Weights of a small GPT-style language model, trained from scratch on English Wikipedia.
Size: 11 layers, 3 heads of 64 (1 for keys and values), MLP 384 GeGLU, vocabulary 2048.
Architecture: RMSNorm before and after each block, rotary positions, no biases in attention or MLP, capped logits.
Each number is 128 + 32 x the weight over its row's rms, rounded and kept within 0 to 255. Layers, rows and columns count from 0. The size above them is the row's rms in percent of the matrix's.

# layer 3 attention query, 192x128, rms 0.103, rows 0-26,64-89,128-153, columns 64-127
size [101  54  75 111 102  56  83  80  82 101 100  88  96 103 100 114  63 119  85 128 116 102  91 119 119 113 117  67  62 103  83 120  71  85  99  86  79 105  70 112  79 104  78  61 139  72  97  82  82  86 106  79 106 316  59  71 127  81  80  83  86  68  87  97  72  87  81  74  91  47 131  77 126 102  97  90 117  98 134]
[[140 169 156 184 143 140 107 172 123 123 109 141 121 158 143 122 198  89 101  72 122 128 141 101  66 104 121 193  90 127 123 145 108 131 132  95 192  87 150 175  54 163 100 136 185 122  92 102 180  62 124 130 121 144  45 122 145  82 131  97 129 122 117 117]
 [142 157 149 185 162 136 138 124 161 156 141 125 179 171  89 103 161 138  81  85 162 117 138 124 114 123 132 142 106 151 108  92 157  96  84 117 170  36 117 179  99 125 112 136 164 158 123 141 110 112 132 131 139 100  64 162 157  72 148  99 105 138 128 125]
 [149 104 143 130 131 171 132 114 112 131 174  83 157 115 154 138 117 157 140 190 152 124 151 124  76 140 110 131 101 143  81 137 135  98 129 182  82  63  94 109 202 109 146 159  93 136 140 183 119 117 127 130 100  81 119 200 164 129 152 181 106 170 137 152]
 [112  83 122  94 112 134 125  82  99 121 148  95 113  96 107 128  50 129 144 190 114 127 104 153 168 112 101  61 135 142 139 125 141 110 140 185  96 171 128  74 184 128 168 121  77 167 192 164  99 196 132 109 145 102 215 112 111 188  91 166 130 128 131 137]
 [145  82  83 117 104 177 144 112 104 127 154 110 152 106 123 118 111 151 189 177 130 105 148 144 121 129 121  95 112 146 133 153 151  67 117 179  95 122 135  62 191 100 177 162 122 156 166 174  90 162 136  97  97  85 176 195 104 161 151 176  91 163 115 160]
 [ 85 103 131  67 142  54 163 121  84 169  88 172 100 124 126 123  71 140 102 163 154 124 154 132 154 201 171 137 125  95 165 129 143 135  95 154 142 235 157 133 163 143 132  74  80 102 152 136 106 149 122 116 130 159 162 106 125 184 141 139 136 124 135 140]
 [146 153  40 145 154 148 144 127 169 107 150 110 131 136 108 145 134  79 161  82 156 109 169 118 113 149  75  95 106  99 119 136 165 106  51  86 150  94 148 124 126 179 167 133 142 101 107 126 132 107 160 104  87 116  94 145 100 126 158 110 107 128 120 174]
 [130 105  93 159 127 170 138 125 130 140 183 126 140 135 138 119  94 204 179 181 121 111 112 148 164 118 100 125  82 128 111 132 155  48 126 174  91 101 120  70 169  69 130 119 107 153 128 148  74 160 138 156 111 107 131 183 112 157 160 223 104 171 121 132]
 [168 102  65 118 132 198 144 141  82 118 180  93 164 133  92 111 106 132 115 127 124 128 117 132 127 122  97  82 126 104 106  96 177 120 125 135  72  92 102  38 149 135 135 130  91 188 193 170 126 157 128 104 126  75 123 190 152 141 154 153 105 150 148 161]
 [155  93 125 126  88 138 143 112  76 138 140 103 121 122 146 108 108 154 122 199 152 129 127 131  94 119 144 125 114 111 128 106 143 105 144 165 144 173 119  68 208 111 159 232 110 132 181 151  63 182 123 131 128  91 152 205 147 146 155 144 119 140 143 119]
 [171 117 129 151 118 174 157  96 144 120 183  80 143 123 186  80 128 175 125 138 159 126 123 155  99 148 106  83 106 127 124  79 164 102 170 136 106 103  95  77 174  65 177 145 103 131 151 169  75 163 147 152  92 116 157 135 101 170 150 161 100 200  84 149]
 [ 84 151 125  80 149 158 150 115 131  83  78 163  96 113 129 133 113 128  59 186 131 142  76 101 158 153 182 160 169 101  94 129 123 154  94  50 150 182 116 121  73 148 180 158 182  88 147 100 162 183 103 152 102 179 164  84  98 166 142 109 112 131 150  90]
 [157 134 149 122 102 109  80 114 128 142 158 184 165 112 159 121 135  82 122 125 150 103  98 152  84 119 156 146 182  80 172 179 102 146 143  89 176 122 142 157  93 163 132 162 165 102  99 139 145   0 134 129 120  99  95 143 170 121  97 143 164 121 145 107]
 [133 156  82 190 198 107 117  95 134  97 124  82 123 177 138  66  85 156  97  44 193 118 107 154 158 152 140 105 103 156 100 141  94 111 132 102 128  85 107 149 133 136 105 124 139 134 159 169 102 126  83 174  38 108 143 104 117 173 158 187 124 172 129 133]
 [168 101 149 140 173 158 106 138 165 125 159 156 129  90 136  97 140 121 159 105 137 143 145 152 166 134 120 122  71 165 135 121 153 144 164 116  67 129 145 167 109 140  65  70 122  60  67  93 109  94 125 168 162 119 148 120  59 145  89 117 140  91 143 142]
 [137 140 111 128 179 203 122 140 113 137 121 139 133 112  85  77 155 161 136 166 143 157 132 142 123 121 106 152  89  98  90 137 124  63  96  84  87 172 113 153 137 126 161 186 138 179 104 129 153 108 128  96  89 112  69 177 133 125  42 174  60 135 141 112]
 [ 79 128 131  92 137 141 111 186 106 125 152 171 130 169 107 169 126 112 250  95 143 157 115 162 189 159 144 132 166 112 128 237 154  84 142 101 113 127 144  91 107  85 129  95 128 159 106 122 110 128 123 126 117  94 164 141  90 128 105 159 174 133 138 174]
 [105  76 115 132 127 155 142 103 137 133 142  96 183 134 136 116 100 200 167 169 153  83 105 159 149 136 124  83 147 133 155 128 184  74 123 176  93  83  70  51 132  60 163 151 107 151 157 145 111 152 161 114 116  65 162 140 124 170 160 187 122 135  87 128]
 [117 115 149 183 121 125  82  90 143 161  92 141 129  95 135 198 193  93 139  73 130 131 145 116 117  98 151 136 101 153  59 117 160 118 111 179 104 115 167 156 137 138 133 116 129 119  96 101 162 122 148 125 123 131 119 151 110 127 119  80  88 107 158 119]
 [ 99  95 109 153 150  92 204  59 122 121 116  78 139  78 149 103  91 181 115 135 133  93 114 153 141 120 138  80 113 128 134 127 135  77  72 133 138 140  83 151 199 125 122 183 133 149 127 172  82 170 136 138 110  89 182 184 151 193 137 169 141 159  97  88]
 [120 127  43 130 177 105 119 128 149 167 137  82 137 146 237  52  89 135 146 118 104 102 173 146  93 148  44 104 112 119  82 108 120 171 167 157  88 125  67 165 144 123 124 121 126 123  90 205 109 161 118 154 150 110 136 111 106 134  91 133 103 139 103 104]
 [ 66 110  62 147  66 110 110 114 124 105  69 174 151 128 148  68 143 146 145  99 107  94  95  92 133 158 144 122 146  96 106 159 167 202 179 153 120 104  74 108  97 172 111 152 132 139 146 159 114 133 108 102 164 100 114 145 140 125  91 132 124 115 124  80]
 [121 100 228 124 112 109 105 148 153 101  86 153  93  96 130 104 167 100  91 109 140  83 105 129 120  97 110 169 185 172 135  77 159 163 120 104  93 148 173 127 137 110  86  99  98 157 107 134 161  96 132 138 117 148  91 133 153 148 212 105 101 128 166 109]
 [141 153 125 112  90 108 101 155 154 165 164 160 110 121 154 135 137  98 129  70 148 103 140 131 132 153 193 146 170 167 193 171 162 101  81  88 201 131 129 160 126  96 102 159 186 109 116 105 119 103 191 130 122 121 156 121 153 117 117  82 128 142 149  95]
 [125 133 167 130 127 153 125  89 185  95 129 120 104 135 104  88 107  82 129 171 170 114 154 106  53 104 132 136 140 168  51 122 123 123 142 171 104 149 109  92 159  38 146 166  98 154 185 172 117 184 161 125 124 145  95 186 123 129 182 124 119 150 148 162]
 [106 103 147 132 138 103 123  98 124 105  70 146 128 158 161 163 125  74 155  91 138 138 131  93 103  62 148 107 145 152 157 150 110 125 102  97 182 145 164 108 117 137  97 155 131  83 104 122 142  80 141 148 124 132 142 126 101  83 165  71 167 111 132 121]
 [147 154  85 107 134 140 130  54 133 199  71 148 127 190 136 116 145 150 119  77 143 139 115 159 140 180 113 120 116 130 130 164 109 186 131 146 108 137  65 169 160 131 164 163  93 177 106 138 161 164  93 135 116  62 149  91  90 166 115 133  85 123 134 117]
 [138 202 114 105 118 202  84 142 159  49 159 141 117 138  82 120 102 111  79  53 144 139 137 147 112 105 110 167  59 122 127 149 116 149 124  81 175 155 129 147 114 158 125 129 131 168 121 120 165 103 133 118 155 175  85 137 209  93 141  74 174  72 172 105]
 [117 165 100 155 107 105  82 139 134  92 107 121 142 175 124 131 122 156 105 105 132 104 120  85 115  86 148 133  95 124 160  85  99 119 155  75 168  71 176 118  80 106  93 103 174  95  61  91 171 128 110 123 125  97  81 175 155  90 181 139 116 108 105  73]
 [136  93 123 159 124 112 164 129 138 160 122  76 125 116 101 129 108 194 140 149 121  92 119 152 111 137 134 123 143 166 110 111 144 126 118 136  78  83  91  97 156  88 130 142 151 143 130 186  88 132 111 145 100  84 173 167 127 193 150 205  99 188  71 149]
 [169  88 108 105 128 174 132  79  93 103 166 105 196  86 107 132  87 116 163 145 101 119  84 133 173 123 164 151 150 133 109 117 175 131 108 145  80 144 162  97 156 175 138 166  77 157 159 111  72 132 118  93 107 145 193 157 140 174 119 150 158 192 140 132]
 [119  63 125 116 116 148 152  93 111 151 112 112 168 101 118 137 142 159 144 148 142 118 105 152 101 134 128 105 135  94 139 135 164  83 114 197  68 101 142 103 159  63  85 138 118 172 148 174  68 140 148 136 147  66 180 155 109 163 158 188 109 199  99 112]
 [105  83  70  87 154 100 106  75  89 135 155 161 154  66 173 150  97 108 123 142  90 121 103 149  99 160 111 152 149 139 177 158 104 129 104 174 149 169 161 109 170 169 122 146 125 152 127 161  89 122 160 127 140 144 148 122  75 112 110 137 106 188 143 174]
 [111 150 134 165 123 109 143 136 138 124 124 115 137 185  96  96 228 143 180  90 154 120 183 170 122 117 154 139 116 131 135  95 144  91 150  78 160  85 100 136 116 127 118  83 175  86  71  75 164 136 144 135 142 136  50 150 183 119 171 127  75 101 118  84]
 [113  81 101 132 143 124 148 160 136 146 127 109 114  83  73 113  91 166 167 142 146 115 125 128 163 132 110 100 104 154 134 148 133  70 142 150 105 110 129 114 159  75 137 153 127 171 163 196 119 108 127 143 121  96 167 116  73 166  99 189 112 124  94 112]
 [130  62 158 150 110 196 123  93 146 165 132  92 144 118  83  92 153 147 191 136  71  83 115 175  98  89 118  74 164 142 121 124 144  99 158 142  78 134 151 108 138  88  78 111 114 139 152 143 101 140 132 133 134  75 162 148 163 146 152 180 153 128 119  95]
 [136 152 140 146  92 107 110 162 124 107 110 105 175  92 132 150  90 168 110 157 141 109 146 142 127 193 179  88 127  88  83 146 158  98  87 158  70 131 139 112 152  95 118 143 123 131 196 141  92 148 116 115 142 126 177 183 138 170 121 155  99 189 157 117]
 [137 101 117 144 128 152 180 103 175 179 100 111 111 108 143 113  77 167 113 130 134 109  39 136 118 146 136  70 146 129 115 127 112  95  97 175  94 127 106  99 151  67 119 106 112 214 149 164 108 148  68  97  99  82 130 142 134 172 129 163  69 172 127 157]
 [100 170 164 119 124 112 119 138 110 147 119 122 192 122 160 156 153  57  49 159  97 142 165  94 166 150 159 151 145  95 119  80 140 118 159  28 150 129 153 115 176 133 177 151 149 100 108  84  77 108 135  87 126 142 118 114 106 139 106 123 115  85 118  96]
 [159 155 191 165 105  58 135 106 167 137  80 136 120 138 146 126 179 112  96 133 174 169 152  93  74 129 128 134 111 125 101 118 151 208 124 101 127 145 108 162 110 136 153 148 192  73  53  69 194 117 124  87 142 124  38 125 159 131 174  50 117 126 133 129]
 [112 166  39 132  97 117 139 141 145  56  96 158 141 103 138  85 110 125 146  57 159 122 168 124 128 111 112 102  90 100 109 126 123 132 123  86 102  79  93 130 114 133 134 140 161 129 108 158 151 133 105  99 100 132 101 166 114 173 153 196 145 190 123 124]
 [143  98 163 104 130 144 105 114 130 172  94 135  92  90 127 125  96  80 162 169  94 161  78 168  81  86 114 128 120 192 151 157 119 109 153 137 160 216 156  93 148  93 114 123 109 167 158 128 127 133 105 113 123 125 140 154 122 145 134 132 154  71 177 121]
 [155 152 118 175 137 159  83 154 140 134 150 102 181  98 159 158 101 133 139 134 118 133  91 109 118 153 113 165  69  70 112 150 134  89 122 127 134 198 115 129 119 198 159 194 131 147 180 132  78 105 104 104  77 102  51 138 134 125  81 109 167 112 153 164]
 [103 109 150 107  81 172 126 125 102 163 123  79  89 126  70 130 128 148 175 112 111 121 119 177 189 123 144 140 149 183 114 188  97 137 168 166 146 136 152 121 113  87 101  72 111 173 150 123  70 152 150 103 124 140 194 132  85 155 155 136 187 142 119 101]
 [135  71 148 165 136 142 188  59 147 152 123  87 156 103 103 132 129 165 140 151 108  81  95 175 142 127 132 105 164 143 141 135 123 105 123 163  98  91  95 126 173  84 108 171 111 173 130 116  94 138 115 133 137  64 158 146 110 172 174 206 118 148 103 124]
 [ 94 117 124 105  95 127 107  61 137 140  70 148  58 129 147 120 133 104 152 168 107 144  79 148  72 125 142 121 147 182 102 166 119 161 102 169 148 181 158 118 137 155 118  36 121 167 100 142 128 101 125 117 116 129 153 141 167  70 116 125 122  98 131 122]
 [128  73 133 172 178 101 128 132 120 112 158 127 129  75 127 134 106 155 153 119 120  99 126 118 128  93  62 120 124 113 179  78 189  96 134  32 108  96 100 158 210 146 115  99 175 156 109 125 118 136 146 164 135  76  99 176  96 184 143 146 146 132  91  96]
 [170 102 112 110 123  72 147 128 127 163  96 110  62 114 118  96  78 169 185 148 132 140 109 148 108 125 114 136 110 168 158 139 114 101  96 150 110 184 133  99 109 150 148 145 107 124 133 120 155 186  33 149 146  85 137 106 102 164  63 191 149 139 143 150]
 [153 137 146 214  89 120 147 132 138 140 123  94 115 183 107 122 225 144  87 125 187 173 140 134 135 146 110 120  83 121 139 156 113 150 147 149  79  87 170 135 108 187  99 124 141  64 114 106 136 173  97 159 114 128  78 180 121 149 100  89 150 161 105  99]
 [126 138 138 119 191 185 107  84 137 141 149 115 142 167 107  78 157 102 179 153 100 130  94  96 114 155  93 145 208 112 151  65 128 146  79 107 128 102 115  75  91 121  93 125 104 150  96 108 126 160 152  82 130 148 127 157 154 129 142 132 118 129 103 102]
 [132 135 135 117 143  82 147 132  94  73  99 150 149 164 106  19 123 112 112 112  70 129 139 111 114 165 117  97 149 101 130 118 170 179 123 118 117 148 106 123 135 172 116  98 131 122 123 144 111  36 159 113 129 130 119  81 114 124 143 119 125 106 127 139]
 [123 154 127 139 125 154 144  68 241 135 143  68 159 130 129  87 151 145 167 107 101  95  88 166 154 124 179 172 149  95 126 127 110  83  60 144  81 179 110 156 174 121  88 137  69 188 155  94 112 135  87 168  91 125 103 151 161 146 183 167 115 164 116 105]
 [104 165 189 136 135  86 107 114 119  99  84 154  64 124 129 175 156  62 121 114 139 155 136 158 107  90  66 163  96 152  99 113 109 195 137 130 143 156 140 171 129 163 124 136 109 139 125  94 141 109 136 147 128 156 136 119 137  81 142  74 180  36 148  58]
 [ 88 193 115 111 106 158  96 165 144  77 128 193 110 149 126 122 119 106  94  90 181 178 135  99 150 145 153 154  81 116 116 143  79 163 107 117 161 176 126 141  97 202 128 142 109 110 132 132 147 116 122  98 129 193 115  90 151  68 110  80 138 105 176 126]
 [146 141 157 119 159 110 134 168 173 131 110 132 138 144 129 111 151 102 137  24 166 141 109  71 136  86 123 147  51 162 153  92 183 102 186 147 128  94 170 151  52 131 106 125 154 108  84 130  98 172 100 118 154 189  82  77  85  99 134  93 136 101 123  96]
 [226  78 143 168 149 133 144 121  78 114 143  89 133 128 147 153 150 107 172 153 131 125 119 106 123 125  92 138 159 162 177  90 164  87 122 135 118 100  98 143 150 105 116 135 192 122 114 126  95 134 115 114 163  94 127 132  93 137 181 174 103 165  79 146]
 [141  82 145  98 106 129 137  76  85 155 136  70 137 116  85 124 130 180 148 154  95  76 112 172 109 127 126  98 156 161 110 143 155 118 166 145 120 146  91 113 170  90  99 170 137 170 182 143 100 114 147  97 102  57 158 163 127 158 133 149 144 178  76 137]
 [160  80 113 128 111  89 154 123 110 141 106  77 182 122 151  92  95 140 159 139 107  89 100 132 123 118  90  75 135 155 152 148 169  82 135 178 136 117 100 120 172 107 102 142 130 148 139 158  98 106 150 154  82  69 150 173  96 169 115 169 122 189  98  81]
 [115  66 142 153 113  60 184 130 135 175 105 135 101 150  85 116  79 191 149 161 106 111 132 170 114 172  84 109 181 131 161 151 139 170 128 181 120 114 126 146 135 112 135 111 115 145 155 137 117 151 119 151 112  56 163 163  91 131 124 175 135 169  81 122]
 [138 136 112  93 154  93 122 128 110  89  99 138 119 169  39 141 132  91 135 116 154 127 182 127 170  68 131 142 152 130 110  69  81  98 151 108 138  90 125 154  65 139 148 106 170 124 103 120 147  82 149 153 103 156 116 102 193  81 173 122 126 122 175 115]
 [167  55 166 134 127  75 120 103  99 131 134 112 143 127  89  63 105 153 157 195 120 102  80 147 119 131  89 121 121 174 141 122 167  99 150 178  64 136 120 130 148 111 133  93 142 148 149 124 113 131 125 133 112  91 143 119 114 182 103 181 152 169  75 105]
 [107  84 144 134 107  80 114 109 101  95 107 122 135 141 175 122 144 124 126 139 152 104  64 150 182  76 124  79 137 186 135 121 176  88 154 106 110 104  61 152 138 128  99 171 178 192 178 156 142 110 121 147 123  86 157 178 145 137 122 142 136 158 131 127]
 [135  80 173 146 129 155 128 152  85 179 144 135 165 104 139 151  93 138 166 184 131 141 120 122 134 181 115  29 143  69 120 156 145  37 149 183 160 127 108 126 133  85 130  97 113 145 220 158 129 168 148 113 136  75 151 127 104 152  91 179 104 157 115 102]
 [149  70  91 136 148 140 182  88 151 164 157  55 179 108 132 144  56 176 133 163 105 121 113 109  72 104 131  87 137 111 142 162 121  96 146 186  70 126 141  86 149 100 145 139  78  73 149 112 104 190 117 101 137  71 135 163  52 206 113 147 112 169  88 114]
 [109 123 123 107 184 179 164 127 126 135 168 118 163 147 160 123 134 134 108 141 170 131 170 121 142 153 110 128 109 123 146  25 120 191 143  89 123  97  74  93 153 155 147  88  86  54 140 122 120 187  80 167 135 164 108 106 142 120 136 123 111 104 128 151]
 [135 161 100 112 169 148  83 119 120  85  85 168  96 166 102  72 136  93  86 129 122 166 169 129 117 145 167 158 140 105 117 110 137 180  95 123 163 130 154 121  57 138 128 119 138 116 108 117 173  82  99 158  81 142  89  91 159  77 149  88 102 111 168 151]
 [170  93 122 148 103 132 144 118 140 143 186 149 198 130 125 109 103 103 121 177 156 135 142 125 133 149 159  82  98  92  93 137 157 114  75 118 141  53  81 119 131 112 138 155 106 114 165 115 117  77  89 142  76 130 159 141 120 114 111 142  90 170 103 158]
 [113 160  71 121 127 145 149 167 145 103 121 142 176 186 133 133 159 126 101 101 143  95 133 123 140 153 160 147 147 100 122 143 133 107 138 145  82 133 120 170 128 185 108 130  80 126 102 148 118 173 100 111 186 124 114 120  96 155 114  94 141 129 163 115]
 [126 127 156 138  58 169  70 154 153 148 119 110 134 155 102 159  41 103 152 121 136 158 120 170 200  78 117  95 155  68 157 123 114 130  93 182 147 151 100 138 142 176 153 117 136  98 152 154  59 106  69  65  93 106  64 105 140 140 101 135 149 102 139  70]
 [ 92 122  80 135 107 141  88 116 102  92 144 100 100 121 122 140 120  99 176 156  87 131 102 145 168 150 134 143 131 195 134 138  81  50 185  83 118 139 107 134 154 128  97 160  81 162 104 174 160 142 120 131 114 104 186 156 125 164 160 132 129 151 114 130]
 [132  44 132 151 154 112 165  73 103 171 154  95 160 121 131 146  92 185 162 153 117  80 114 143 101 141 112 100 162 116 151 134 144  94 129 144  92 107 124  95 147  83 111 138 139 158 166 131 118 148 132 147 117  39 178 173 118 172 143 172 105 180  66 108]
 [ 78 185 187  70  70 158 122 129 165 117  79 141 115 139 158 189 124 142 128  71 146 226 158 127  99 152 162 161 150 133  87 159 157 112 102 169 134 224 172 120 112 160 138 147 138  82 117 130 142 118 123 116 152 159 107 109 137 106  90  84 119  89 130 111]
 [174  58 136 127 170 101 152  85 115 198 145  56 149 111 122 119 101 166 146 175 129  72 126 161  92 123  82  71 157 133 147 110 149 118 106 168 109  95 142 107 163  81 136  86 131 158 140 125  62 155 124 147 151  55 144 169 127 175 157 171 129 170  84 113]
 [155  93  88 174 152 149 181 109 101 160 194  99 177 127  93 113 111  92 144 169  90 120 124 148  81 140 111 108 122  59 127 101 122 178  58 155  76 119 152 148 145 151 160 107 118 101 116 108 102 168 107 123 140  93 176 115  74 136 106 140 179 169  99  67]
 [208 107 158 156 201 124 132 100 124 108 172  80 127 167 150 170 103  86 183 152  88 112 136 170 165 161 112 138 145  82 105 160 116 139 150 183 146 129 127 121 102 107 122 186 186 201 126 136 142 157 122 148 133 137  97 145 111 136 149 117 174 117 110  72]
 [186 115 101 140 118  98 134 133  96 120 163  82 141 126 121 134 123 166 143 113 168 129 160  96 101 189 108 126 180 166 116 108 133  85 126 130 107  91 177 107 162 113 172 109 153 127 114 135 128  76 104 135  98 105 142 170 206 125 191 163  91 151 161 119]
 [110 153 139  75  87 152 127 137 107 121 112 206  78 159 159 147  65 194 120  66 117 161 159 119 151 205  98 136 122 162 105 109  88 144 146 138 141 117 159 138 109 193 136 134 140 121 172 153 128  83  81 135 128 134 186 121 140 111 160  94 165  81 123  91]
 [115 124 104  98  73  87 175  92  86 104 103 118 119 127  70 130 131 116 165 102  33 105 159 137  77 133 132 131 163 121 143 155 149  33  98 143  90 132 182 113  98  97 150 128  61 114  98 137  94 115 159 145 124  99 164  86  69 126 158 154 117 146 127  99]
 [117 178 128 105 135  85  86 146 119  70  92 193 102 170 136 167 123  79  97  75 142 142 170 116  96 115 153 153 128 104 115 168 114 121 115 119 178 141 158 120 112 169 117 157 111 113  77 116 139 139 158 124  99 162 152 139 153  73 156  88 161  95 182 133]]
# layer 3 attention key, 64x128, rms 0.0969, rows 0-25, columns 64-127
size [ 90 133 101  90  92  82  79  91  91  70  66 121  83  96  87 104 213  61 147  64  81 106 111  88 120  91]
[[126 174 128  74  90 120 110 152 130  98 121 162 107 147 113 132 114  97 100 136 150 163 113  67  97 148 169 134  87  90  94 171 109 126 111 136 177 119 108 141 122 163 162 176 107  87 140 164 158 146 129  89  87 191 112 142 154  77  77 106 111 137 140 164]
 [ 96 189 147  87  99 108  80 179 101  76 114 189 115 168 126 106 129  79  94 104 164 186 125  72 124 162 168 136  95 115  98 160  87 175 121 125 188 141 147 132  86 177 136 140 130 125 136 139 163 103 122  99 143 182 113  79 164  75 125  71 122 106 189 133]
 [154 104 121 144 148  88 168 186 152 154  60 173 162 185 150 126 159 117 169 143 122 142 121 133 116 216 116 158 148  81 169 130  90 165 136  67 122 144 109 169 112 119 126 122 123  81  88  57 138 127 131 185 138 125  60  98 114  92  80  90  97  92 128 109]
 [120  57 113 178 161 117 180  69 135 155 132 102 138 119 162 130 135 122 166 138  73  96 158 162 137 131 112 153 168 162 182 120 153  97  92 163  90  88  85 179 139 110 113 103 131 106  95 127  96 151 144 179 151  72 168 129 118 177 189 168 150 164  49 124]
 [151  84 142 148 144 143 148  81 136 166 114  87 146 121 111 108 141 143 162 127  55  84 121 178 162 109  93 142 172 143 154  71 128 149 147 122 107 146 105 163 138  87 142 140 138 126 126  72  93 143  98 162 175 108  94 175 105 175 142 137 133 151 124  96]
 [124  94 149 135 149  94 124  93 114 149 135  99 100 112 157 143 130 173 165 141 107  82 149 118 154  88 122 117 184 133 122  95 185  75  92 159 103 108  56 121 134 129 100 151 154 123  84 158  69 133 133 145 134  88 182 118 138 181 133 166 173 153  83 138]
 [100 141 153 167  83 168 162 135 141 144 120 133 151 122  57 152 101 164  70 142 201 175  64 120 145 159 152 103  76 150 106 121 133 134 100 116 130  83 108 128 164  89 178 205 154 130 134 139 133 100 104 127 120 120 160 203 164  99 133 113  70 133 164  86]
 [157  43 133 156 172 122 157  66 136 182 131  87 147  92 123 134 145 155 186 137 113 102 118 188 124 140  91 131 139 157 151 112 182 133  96 129  59 107  91 176 136  91 132 128 154 116  84 101  93 138 118 171 112  57  80 169 103 196 130 119 115 154  80 104]
 [153  64 141 183 133 116 159  94 124 126 124 132 192 132  84  95 135 146 165 145  83  98 160 179 142 155 123 135 127 162 157  61 147  91 139  99 128  93 134 182 158  95 154 121 129 116  80  77 103 153 101 147 139 118 114 152 129 180 155 105 120 142  93 108]
 [103  65 163 165 129 156  90 108 135 160 159  97 107 123  86 147 135 113 124 137  94 135 101 136 111  73 108 132 172 144 152 104  95 141 148 115  98 171 108 172 107 131 105 153 149 130 125 113  76 145 139 165 133 131 150 164 128 171 131 121 161  74 101 129]
 [110  12 163  79 127  97 138 111  82 161 129  91 125 133 110  99 116 103 121 136  75  98 101 197 100 121 100 163 182 131 150  74 159 140  70 111  95  94 134 141 135  95 133  94 157 138 112 137 141 153  94 123 176  76 136 103 143 116 155 129 121 155 110 116]
 [136 191 121  90  99 156  81 168 167 112  92 146  71 128 134 167  90 170 103 116 193 155  89 111 111 175 163 140 140 112  94 149 100 123 127 125 118  70 157 103  55 166 144 172 118  76 160 141 180  94 152 116 130 168 185 100 142  98 111 106 165  75 162 155]
 [102 139 137 154  48 117 140 176 108 117 106 125 122 144 174 130  72 144 109  94 156 175  42 145 176 166 142  98  98 178  99 154 112 119  90 128 164  94 113 114 145  87 151 124 174 166 131 133  93 157  81  89  70 121 148 173 166  83 134 169 101 147 115 159]
 [154  98 134 151 155  99 157  86  98 134  85 115 145 148 136  80 121 125 180 173 134 100  75 180  70 128 105 120 122 110 161 101 127 155 126 138  92 119  86 175 214 121  94 131 185 179 123 111 105 159 115 148 140 119 151 169  98 179 123  94 138 147 149  90]
 [119 118 110 165 100 111 195 140 164 136  97 141 207 125 130 153 132 127 118  92 110  79 169 160 209 126  96 177 148 101 148  74 133 158  88 123 144 147 128 121 135 167 197 188 108 150  53 109 150  79 106 142 153 109 119  85 135  65 132 146 130 205  78 139]
 [172  53 158 177 121 163 130  92 107 119 129 151 155 108  76  66  88 152 169 128 161 129 112 123 151 159  90 144 105 186 176 155 122 140  88 111 129 109  99 143 127 106  89 149 145 153 134 114 150 140 132 181 108 123 143 167 122 130 123 162  93 111 118 156]
 [134  62 120 174 118  92 177  88 152 145 130  55 187 113 131 115 136 146 180 153  97  79 121 173 115 129 104 135 156 131 160  82 169 106 126 120 119 113 116 180 167  75 131 144 149 147  91  94 113 151 115 171 142  77 122 167 109 188 133 157 155 162 105 128]
 [128  28 141 120 127  88 138  90 143 165 110 102 127 155 107 100 134 126 180 172  76  78 107 141 132 120 116 149 136 154 157 101 124 107 167 111 105  96 121 142 111  66 119 144 139 124 117 101  88 168  82 143 126  96 113 143  99 160 149 137 123 148  98  97]
 [160  58 146 190 153 124 165 106 102 174 144  65 135 128  95  96 124 144 166 142  87  67 152 169 148 147 102 117 155 122 162 117 162  96  98 135 108 117  97 128 154  75 129 106 133 127 125 120  99 149 128 150 145  74 148 166 105 191 137 161 122 165  78 119]
 [153  79 144 167 149 139 174  82 136 134 161 108 155 105 103  92 133 159 114 138  70 102  70 203  97 156 108 142 156 179 143  47 146 107 120 180  83 142 136 140 134 131 138 128 144 154 126 103 124 164 117 195 142  65 184 130 123 141  99 123 129 161 107 149]
 [103 124 145 173  87  72 178 103 160 129 106 153 154 136 192 119 109 139 113  63 133 133 111  92 164 145 160 121  71 148 156  74 147 129 105 130 114 122  99 141 159 169 125 155 149 124  85 169 194 118 128 137 131 111  91 110 102  78 145  96 129 192 193 163]
 [ 63 194 167  95 109 111 100 148  97 133 112 166 154 122 126 103 113  75 115  99 173 156 127  44 132 107 168 128  78 181 126 180 102 160 131 110 142 144 164 138  71 162 151 161 130 110 156 135 121 142 115  91 114 149 133 126 163 115  97 145 155  84 163 115]
 [112 177 137  82 120 104 111 192 124  71 106 187 158 106  99 142 100  79 124 120 179 168 180  78 136 111 195 106 109 109 101 188 118 117 123 108 166 106 149 120 100 126  98 171  70 138 120 130 123 111 157  90 132 172 118 142 101 114 124 125 126  77 145 133]
 [126  89 122 127 118 117 145  84 140 137 163  44 118  92  96 152 124 105 166 127  97  71 130 164 118  95 123 178 168 116 135 139 154  75 139 116  92 125  67 108  99 114 113 101 106 146  68 167 102 146 162 135 144  90 157 185 123 149 138 160 131 187  99 167]
 [106 186 104 105 108  98  81 165 133 126 120 210 113 154 128 128 141 120  92 103 148 199 114  86 137 174 149 133 119 150  68 194  96 165 107 150 156 133 122  84 123 174 144 125 115 107 133 136 170 114 158  63 145 178 115  90 156  65 118 123 136  88 167 127]
 [142 100  96 179 160 132 195  81 162 198 150  93 158 102  89 135 130 179 138 143  83  64 133 168 132 154 108 112 190 127 140 101 144 101 164 153  90 136  60 124 175  78 123 141 131 146 113 111 104 144 150 158 133  68 116 133 119 179 138 197 122 151  86 116]]